{"num_hidden_layers": 9, "hidden_size": 256, "num_attention_heads": 4, "num_key_value_heads": 4, "head_dim": 64, "intermediate_size": 1024, "vocab_size": 827, "hidden_act": "squared_relu", "norm": "rmsnorm", "norm_place": "pre", "norm_eps": 1e-06, "positions": "rope", "rope_theta": 1020.0, "rope_fraction": 0.5, "qk_norm": true, "attn_scale": 0.191, "bias": "none", "tie_word_embeddings": false, "parallel_block": false, "extras": ["some layers without attention", "paired heads", "shifted keys", "gated attention", "a norm on each head", "capped logits"], "init": "normal", "init_std_qkv": 0.0289, "init_std_o": 0.0, "init_std_up": 0.0289, "init_std_down": 0.0, "optimizer": "adamw", "learning_rate": 0.00149, "beta1": 0.9, "beta2": 0.95, "weight_decay": 0.082, "lr_head": 0.00786, "max_grad_norm": 1.0, "warmup_steps": 213, "schedule": "wsd", "decay_fraction": 0.835, "decay_shape": "linear", "final_lr_fraction": 0.0, "batch_tokens": [32768, 65536, 98304], "max_seq_len": 512, "doc_mask": true, "train_tokens": 559600000, "max_steps": 8548, "dataset": "wikipedia_en"}
Each number is 128 + 32 x the weight over its row's rms, rounded and kept within 0 to 255. Layers, rows and columns count from 0. Numbers have three digits each. The size before them is the row's rms in percent of the matrix's.

# layer 2 MLP down, 256x1024, rms 0.0911, rows 228-255, columns 256-511
102:122114081068094119152118125137111092121202130112135096150101131095188128137103153134115161155132119103156144045137147163108155090115126095166150146111164152112124097147137098182131103199054062086157102157154121133137196106161091125089144147081157119125122095114153145096095150206090129110143108133171115105081113114098183117107128151082146058135166115114147152105057172132051125143155075120102115126139132083149146126189138078139104119120144146090147137105117166059160127184154141085117124155067142122121148098146129080091092171067123145079113158103110132146127179061167133119172134110112084183113127196151127126175129133172129144082040117104190151125144061123061136159094182109153106162120100176124145149111166185164109114125154114160127121151134113129133193166139134
102:124111140120137152141136097135095131075139113109085117104108174150140064084129127135126127115139149108126132124126153125078134094095107110094080105120173165092133100099184126144102140087125107122101111097136115164112181181103107117099101179188097133096128138121130156120180176130145218086082076160104142133095136118103125122113152100116112135145096163187098140098100144123140152167106136117189148069095104091115102139119093115073134073090097121140107147143166130129113126114047134130122083118151133178090142121153124213089119117065128085103088080135167076123141143072208089192120103168155128099102128185063141151096140107090087115124075129126103096128159175159160123111072074075130143136068073119156127134087103110094124102124118125035128164085129183137101054116093116
095:128112175064108126141112129124122127099102082143134164166178155146135105132114100139135163101116060132098138097154104104122120118135133159124109118121117112143147138108080111155094178140192168111126116136070139127119166119211154109075086073073124134143126088112150124122107144058115124082137083145132139157111136076123064111189181100146107138116173037126127164155104146119091137087140107158131111135102158118181125193187083180116111097139108126115121110122086178169070153159094139110090151162132063113109162132141086097130089088095076116087137149074183094123115143086163172095150105116080101113135165144115096122147129152174101083109158110099103137087077147115135083116129130105101108144126115129118129151121155125118120136127114159139117140121110032119160099155153127
097:128145149096079109124158147102063190115106148149144108102158159176169091138072135123117171165157127159114108113164133123118128197109192074132108125181101199123130145088124134134090098115198142150198128161175137094130137126145132141152103121141138202120159183113111129139177129103113203165094207151086142121135090115149130127174131119132125112066156128167059150145077166073127129162092140149080135173127115100146149120105104108088067143111092125140125205198169152098103156204155118105087142132110101132104201131133166195069123143120152064134142136138139033173119159110139083145162148133182187189124148151126158113103141151132068121126129114177094126093097138174134141134107141122064123120050105116159119082112153077160109129102177126132126156156174150140151159146163155
102:132133149094143130139058077133121191074044162149128107130148148199127132094159136098129139071110144113105195125147149162167108164052114079117097097123142172175127132074152097161160139166177113110171136106139097112148152103086195108123056144115107108194117189099104169050155109181096174128107045056088183058117072110084122091137144112137124120119125156122064133127214153127062142162114120149180117125154162164184100157129141092108100096110174128118136079145155113112191118147130181118165214126103104140143130127149173126139199113136132153122130138086148186152114121184203112104123138110136094141155086108117118126139113128082128178157057108046123116180088135103186151106131150120081141086130161083093153179152172164101168106119092110109132085126077112084066184100085114
102:131106098113121168135097059138108132190167144149128138154124115142075177159119085105126078148137119089130118119103128033162193130159194092137177126137039091115127174081117197101117145119071135110089105129129115154148158081082105117117158099097143104144126094112197066133115074111136129152163128152132112069135166128122141130122136167148170128112144197203147124110097091105112102103142155202122120147059109179166133120141121083088151151155189129135100082154119164202197081076105136138159073130159171177063065135155099161134076127129181114074165104158158156103148118110156075122134130111141134098122098072122113110112127115105134116096125112078086094160120102123147150096065147137141107155131121152145091078126108163076043126120173116098129094090110131121151139114091073
107:131139107125215110132146131123118131096094214066108158128145114108098133138141135095129137088116126139157092106114151122122130083138117066161147108105078197117107185145129199127156102187125115098117126102109072140168100128094114128085096165220143085134085139160124161141074161139143116202109091134073061138168151110113127158123091101117106060096017132112106127140157089171100102140143122058145107185112171090129067152072101079069173130089144119113096082108111078122124112153126171182141173080131122107104123137162155107150134131075108087074129132133053165116107158139107109124108062123120077093103133126145155132130112142086108119100128154171107137129114199094124109171070112164113140130075139127079175156084123146127155107019110143091126162214096160118101093070124154
095:120075123107237151152104115141149082118117100175158089126144130128122149219121093088129131148140044136058133174101122194115090158126145170172126102160143191182184066111127087141116062136143130167144147043164137182113132102155105124129105117127153126089105133196048178156140129056157149141084116120110131018165115151099138184098086186158111147133122093132077102140139139116165084127123090014131171126135118076122153105158158127115151165128150142188162199149099068104180127138117096121109090084114103057113183125120078129130158096146148163095071141193145130142167180157159125120053088156118113095159164147115087118131142176153146114159138151130173202173135139136082087069128122116084129135150095105163154196155120112096111155123107168111137105077158167105109129147139129
102:131111147207096136142123096147144138127177141093122157098136151115153118209112126162131130148134142129185078130147182132132139162149150124087128168149167199156164125141123179173173134108208159135104122160123139141135120137089143173106156112139149172064147140140116118122164132152156160102128157124094165149080162110173185110168179127135155216080124150142135123134158100161109164080108080099169076141154191127146128123197132113126139111076151129108150137152141173103127187079110129174141139091135124117114155118179097113140167119102177122150165159119142200164139086100222114128123085118185113075136145110112167092143143156136119145102147138122089175147130086145143139126129053134187148150098213171106113157153156119134177150154156105095120169138111208098098086159184096
104:127122124160144069200131116107114148102123166127130142138126215159133143197137107193126140120084125118106147155125145105112129140173112150133158067112113078143096140125119139099142159146121162137078177132120109110114121144122080091182165143150098139081131163129129166131125117169120177140151125112171104154122165133114113116139162141136122138109103133091174089126164147155155078132112101108120142127171133158131112170164107117180081145150098132095105134171117085147111079213115149133174152158082114110179107159112112107188152067104114163111125063098157112186072132089129123132183120057108158130045128152140162144100111076162113098158092159155171121098135101186091131118120169098160118136109104106080128203123089080180143081108125115130128137065071100149113088108136150
112:134163120090110093143113100117096172116138149154128166128095116157158093135144099185122099186189135156160142152111100137102129170137092094087146127123153136141157134158139110166164131102145159082125095118138166127121139190151136077104059141160170199111098176117124142097155176110187138100163174143119167118161125114121173118128135149172133123156144109133155130142151168154115104159156104124133124157139129144049176115195127104137121103130140127114136178157101158161175172070115146176168092104102178092163104134167209092140146143135114152152138102104104092176139133127136119117133174119213126138142119116061148165113128132125114135161169164173166074142180094122159179152174114103098171189147066098127132093114140126132131095125141166056125178144140066142090173191096154
097:128076135114097105151162104064143072118123087089139162123157069181131087073127176168130182137136126095110123144107140116108149127180147098096113103180115126116094187087143121120165131108134152079149095110168107117182055137136187149100151118161165102063164131137175130080116138144103160095088131086133094134134192115074094094119116118119088186138082140134161183142151108095123116110090106086130085152123160116064112072154093131111113152174160115157161124117127136137137117111062110152147139105101078122155138097081115142151162212141133093091167098116076130114107053158120078193111141218146034081101144101088157126150161084135167079138110186184152140143151117163152066170175064144176188159122172057099117165115136100109166147164116151184123086091120115185081119063148133
101:124139115101153119125142154133131095198109125183080116111150136142077134139094163130127133137170128087105129136122121115151088144100119167127109129113128116114065095086156133105159072176149093122074149142159131143187137164140038107136131156116163143174149113155097106146134059124119174109146127133148162065149110076111110103126088090143186089130103126118043090108146093147133081124058152068131184227073155117129145119101061093074091101168143125146151084108192135152130168132057173136091174152148121170144102150161121119182136129123082122157121132092135150102160059184139149149137089138135114098110125134150111132121148175132101171122135102130096122175105199196054084145152096131104167117108075128095177124160146115134125116125085107072132069071140183096127095160100171
097:127138151186113179052130063085134157123155160089106135134122165126126115049159131118121153143075126104136099165129163115165136155201057142101096068120174115111174085105123143151164119082010105109100131166147150130141109103134177173146118165158097125119117161167171110157106132098135129161119178100151138175136083110142139144133116070147103151139141119107039105110127080187122128079147152140118168143042157140151102164112109110124065075094158121163127173127110160098081156194075113110106151148150145155142140137105105091131117149122125110131160126158149143202075114089178205171166159068154162104155139179119157142110107103143072191121184106144143122109098109136108091162080088183109112178135123128209172083144108168182121162175138117163126097141116049165069130100141135
099:129128115099096171103098179110155092135167128144143110120161103180167130065131102136126140181125187115090158168133117148185116148126127121159084126143121097108146108136161164143140077097128120119111149141123128171148051191124129126143082116164150186152157138144182156138164148172097122127138095095154085106152153097088088112174163121136123072143095137097076133096160132128092128074132165121138105142184152152149180142227137099056111164047098129109190128152125143102128132211119122180124127161146141126119140115076100043094139187094181142150127113148136117206159076094127117115125151120133126172121110146111055058096128125129158023112132112110158155124107120157080136181121106133132122090133134040120150089121162101138075139173101132089131123141156118102119104135231090
097:127149155152162155153130112140105123105171091153146132095148080060131193136148100158133148151077137125138145084122150127159164130170143127107133098077135101167087087178149173141124158141139123088148096161195118148087107133108153122080160187142101207123194128071110143170080195088143131084121109137168111103148112141144077098111135132137100108072158097128104145131114173139119195126138088123137205078108180077163112166141137214094100070103068126131176100167147124110102100187181168098114103105112188084074149141104159137132116156064116154091147098109161131163133120118153127154113156126105164107124073177124144140130165152135123168093152146133135068146153134185151127108145128122142124126158125135141123085123131136120049084137097095144129136107152158185104131118119123
099:127175184099128191103071125139140110140135120171106102143163146146113179157157087104126169118150142147094133136204137185146148119142156041106104136113126127186164163103192116146147089158128175112119124131112125159219086089104118107161092143145113173062099154098117145174101128101143091115118115176091130170106152093080200112153094124151110132155133103140113193105161087104108161118125112102085126224142143162123114096140162112120140111093137127133131102128054105116170141148187106155129142106093134191127056104140123107119132141129151095152088129120128120081149105145091114158109137072167104154058127097128099071088087101160156152191114085111086116121127124136060156132156088063109157106120153167123120095130131090178144074232150145152120172127161191134139125176123127
100:118131134102107164143148162210122138096147111117067114110145052042109120145093156144127077128149143087139151141109157077131145093168111119107125122142163121104117096120051167176144138120126096098129101082129158150107106133108187147118194124182066084094132138158197147125139126101056177143120133041128159165223155134140114101094156093081166193115104140109082160105194062070138163114132111143148140158114125157053108127152105034114094096085116129165114158183157192105143115121097091143121107073082163131125105177143132090094126154133113152110197144137130100146093098127152124169134136147135122122151158170094072138146142138080128156147066160133178147134165113125108117207150191106143114145152100170161122134176146114165107121131131133073139153154129152160100150109117108
103:128106123133091072145114067171150159149161138130137142106101181155148137124125101148131123071081124111198134109121129130134112107171124138188021152159074132107155080177082148186111139166105145123100130175129146214162113135161194079149114120163135067100119162140119098118137128099108061130116133117156170067081094116160148087166108119131137073130122108150114145097186195144190133135108126096074174195077173122122134116190086143142120126117104116142150170226113134142115161179129081101189115144123115126125193122105151130146085181131077104144181127086094120107110119137126133131152170123114098091117155059144154152156094112127064142124125153140135170183097151116160141126120153137115140128200131116095117185112119113145150072139177114151139099139176184079184135107077149
098:128130093080124155085161126124174123107131086194126127173168128112097114100158130146126111084112124162096123137133095074140144034131151122093071093092137101127188117174111079143158107105171119154193111111053137142091241077146147088144053166115138087129082136126107135134140099156109144107120114126094149098147148169091107162115116128153148069126101186159117167110081059141138129097119146059079114132181136072141148189134189124070097130153113127092123135065162118100142145105169094157123208116120151202114058114138154173104123108147134112144121114126133154164145139096167092156140201156136090151147119106142180104136111155127126120091142151038129077120161153138098097103132143117132136106192102175141094131112109168070159114176091154105125087096155129147175115087125145
099:140057124113150127145109095133158104214094122122173116111169120149097072073130163117137168072128126151137105129126117060167125102178132117134102163125110144232107128125134108142097118119116142180096137154151154169183116173106096087165170081112089136116117139112078173092112154088172100164114140130152113107087111118136124151114143107104129153164134162130126117112125104153116119084080105129178180100078116119181140156158074153070096082126149131151057108100091149114130143139141145142115169131090101124189136127052096142112096075154156113126119118112107146175103124109140153119136103116120103096108113177129056155056136130110097172130140075144133102143078131097158096111130176124161092090098156147107061072167159140107153070147117110073129090182125138072181146089094102
100:122161123078205125149178166130143049133057114199130144083165137145093108112116152144127102149114105182159149144190120157198083156175180089236141096135194128133033143197084142163141082114154137117172138131131117077146122129114137071083137138125112186128132065118163142092070116100170115133154115130087095218157148127169133200158171128174118170121052158084192134148135121091097113115094089120087143135130118172168112106153147155095166151079188125116157171174153126134056110122178113124142147154131080141127103118123109117069161177142071136156079152186146123108144144100151125115074094125123136123127126087158141156110128125104178147092129110129150147110095156137100081093158084128067136164180135139130125134144133170195091207123116061169139135137115113087160134138108125
101:129192178100162100122137224095100131105176156152138127220131105169125175110171109144128131100159128180142115048081106085149159138136114186145187151130089103135133050182113105145150100154109102103093125182110172156131118116161130171161149162159179127167126199157101121127172146112191151074140104160102153147088107111128159101150114123128193123143166165095091173068143149153156124170172162149098110068114110076131107190131114130119102119116067135103114167086127090161139167102152154113156145150111120081110140194165155133162128161138098104145095156103115174113136114138154111112164154166121109149156138150084151114150139173169125168172134136126084119157179144167154128138156131123113150141148107061116169108115102112137138123097172126132123106128140199186154185104101170
094:126089105165168076084165110129113147188083096116136101136115117108182192144116129179131156076127127104120162188153163136123118118128144135128101146113157145116139114100139192068141109150135112086104090103183099105086134143104113131148122124172115148140146155146077163136151123048103099147125081092109117154148037125097093097125121175126126095084136171129176138153142092177169153103178175164154111096156141131111145114108100123153122116133072125138172129108135128138176121158157158181153146103083146087150109206120105096150114109084147175203117090086067145092130129146053128152086072147134131117209138139149122195116163103151160142109091049149149189117170081100110125088122170116108095185116112116100123085141165153172108070116200127147123095111125096122169089139163142
099:128134128151103172144117128112109218114180149103154106135093098139145095131139110071126127096150190149141152074159111155191085142172113088147124084159129135081136111153078091100123192132126095084094143100141109126123069126132165123074161159118076116116131069142168125083070137155114139132139099117122099158168207126157171138106165143112061117138192116125091144106108096129059155180098069086148103204144074109115159075214090098143174105175149127159200100086155171136139145128136121092188079145127190133146138158161159116119176156107107124179186123088133112175104125133229139089115104125136122138106136174107126142074191136149101150126073091184108151134089098080137146174137132155133094137059161153122160137146107170089122112138104123137129140130106146139065115138115161
098:127126096095152161080198079111137120174110105105119127114120149122151116141136074122129092123104132144132084097124099132106146100130150067065194176157097199198145084132133083129144159121113141118107191089200095125140138149112171138145145113092140086114147181204113168154088166120111144189125178110123086080111093176111064167146132121119107034130129151137150085140102133122131115068144181192205098104133067109098107141102155122133108097185097120116161059086142124089133113117107086114084139180072206139168125165124166101155085155134108175135116118151098098174118120141163130179111135137103233135146133087120105092077122065185144119117142112126134104145129114080139098111087198162151149139061113120104197171127097173157089138154173111182128165146115109123139107071122110
106:127159219160113080163114163067153140104094161099185075083131170145106151162099109181129145140126055124095090141103090175142158126155098117115177104132103122185127197162107144101134134106083125138119099113105111127155119131176108126179135144126095138094155156151122101192155173123178181111135113114105120160058191206093125175130147095156141143199161130158157130174047157167194053163143161166192135152181099127202138161121137168118121110134153115103173110061104136109146084133156149112129166160123113157078164133109123165113116177156168122132161071130209157186137142135116130119114155112147134112178137154167164118068133154114148173181124105147200097123118150128123135136108148129121089130134144193121094155138119153100131139169157144113130125150136177144083147154181150
111:128182136145162189092113162182114096149116133172143118105077097140077089094136125089127120121147128162157101141136130153147105124168116116138153112155070126156149109156131154157174120104119142137179139133092166128201114117154161086093089146124135144125139121138090124144154149083133128129148096122194117183120106181169128141179127135154159108200175172151205127149130147115044139102152134171087099185163091171134089191154154031122165078098141134125117164187181094128175131159094079146087177177167140127101131147207134168134135116128151132153139144135077128116135145108153161134149161111116182139164144088079123179164158137152148054140161140134133104156137153116156163138089098179074188177133109164096095136169072170146121148143148140123128136123211090075078116173147133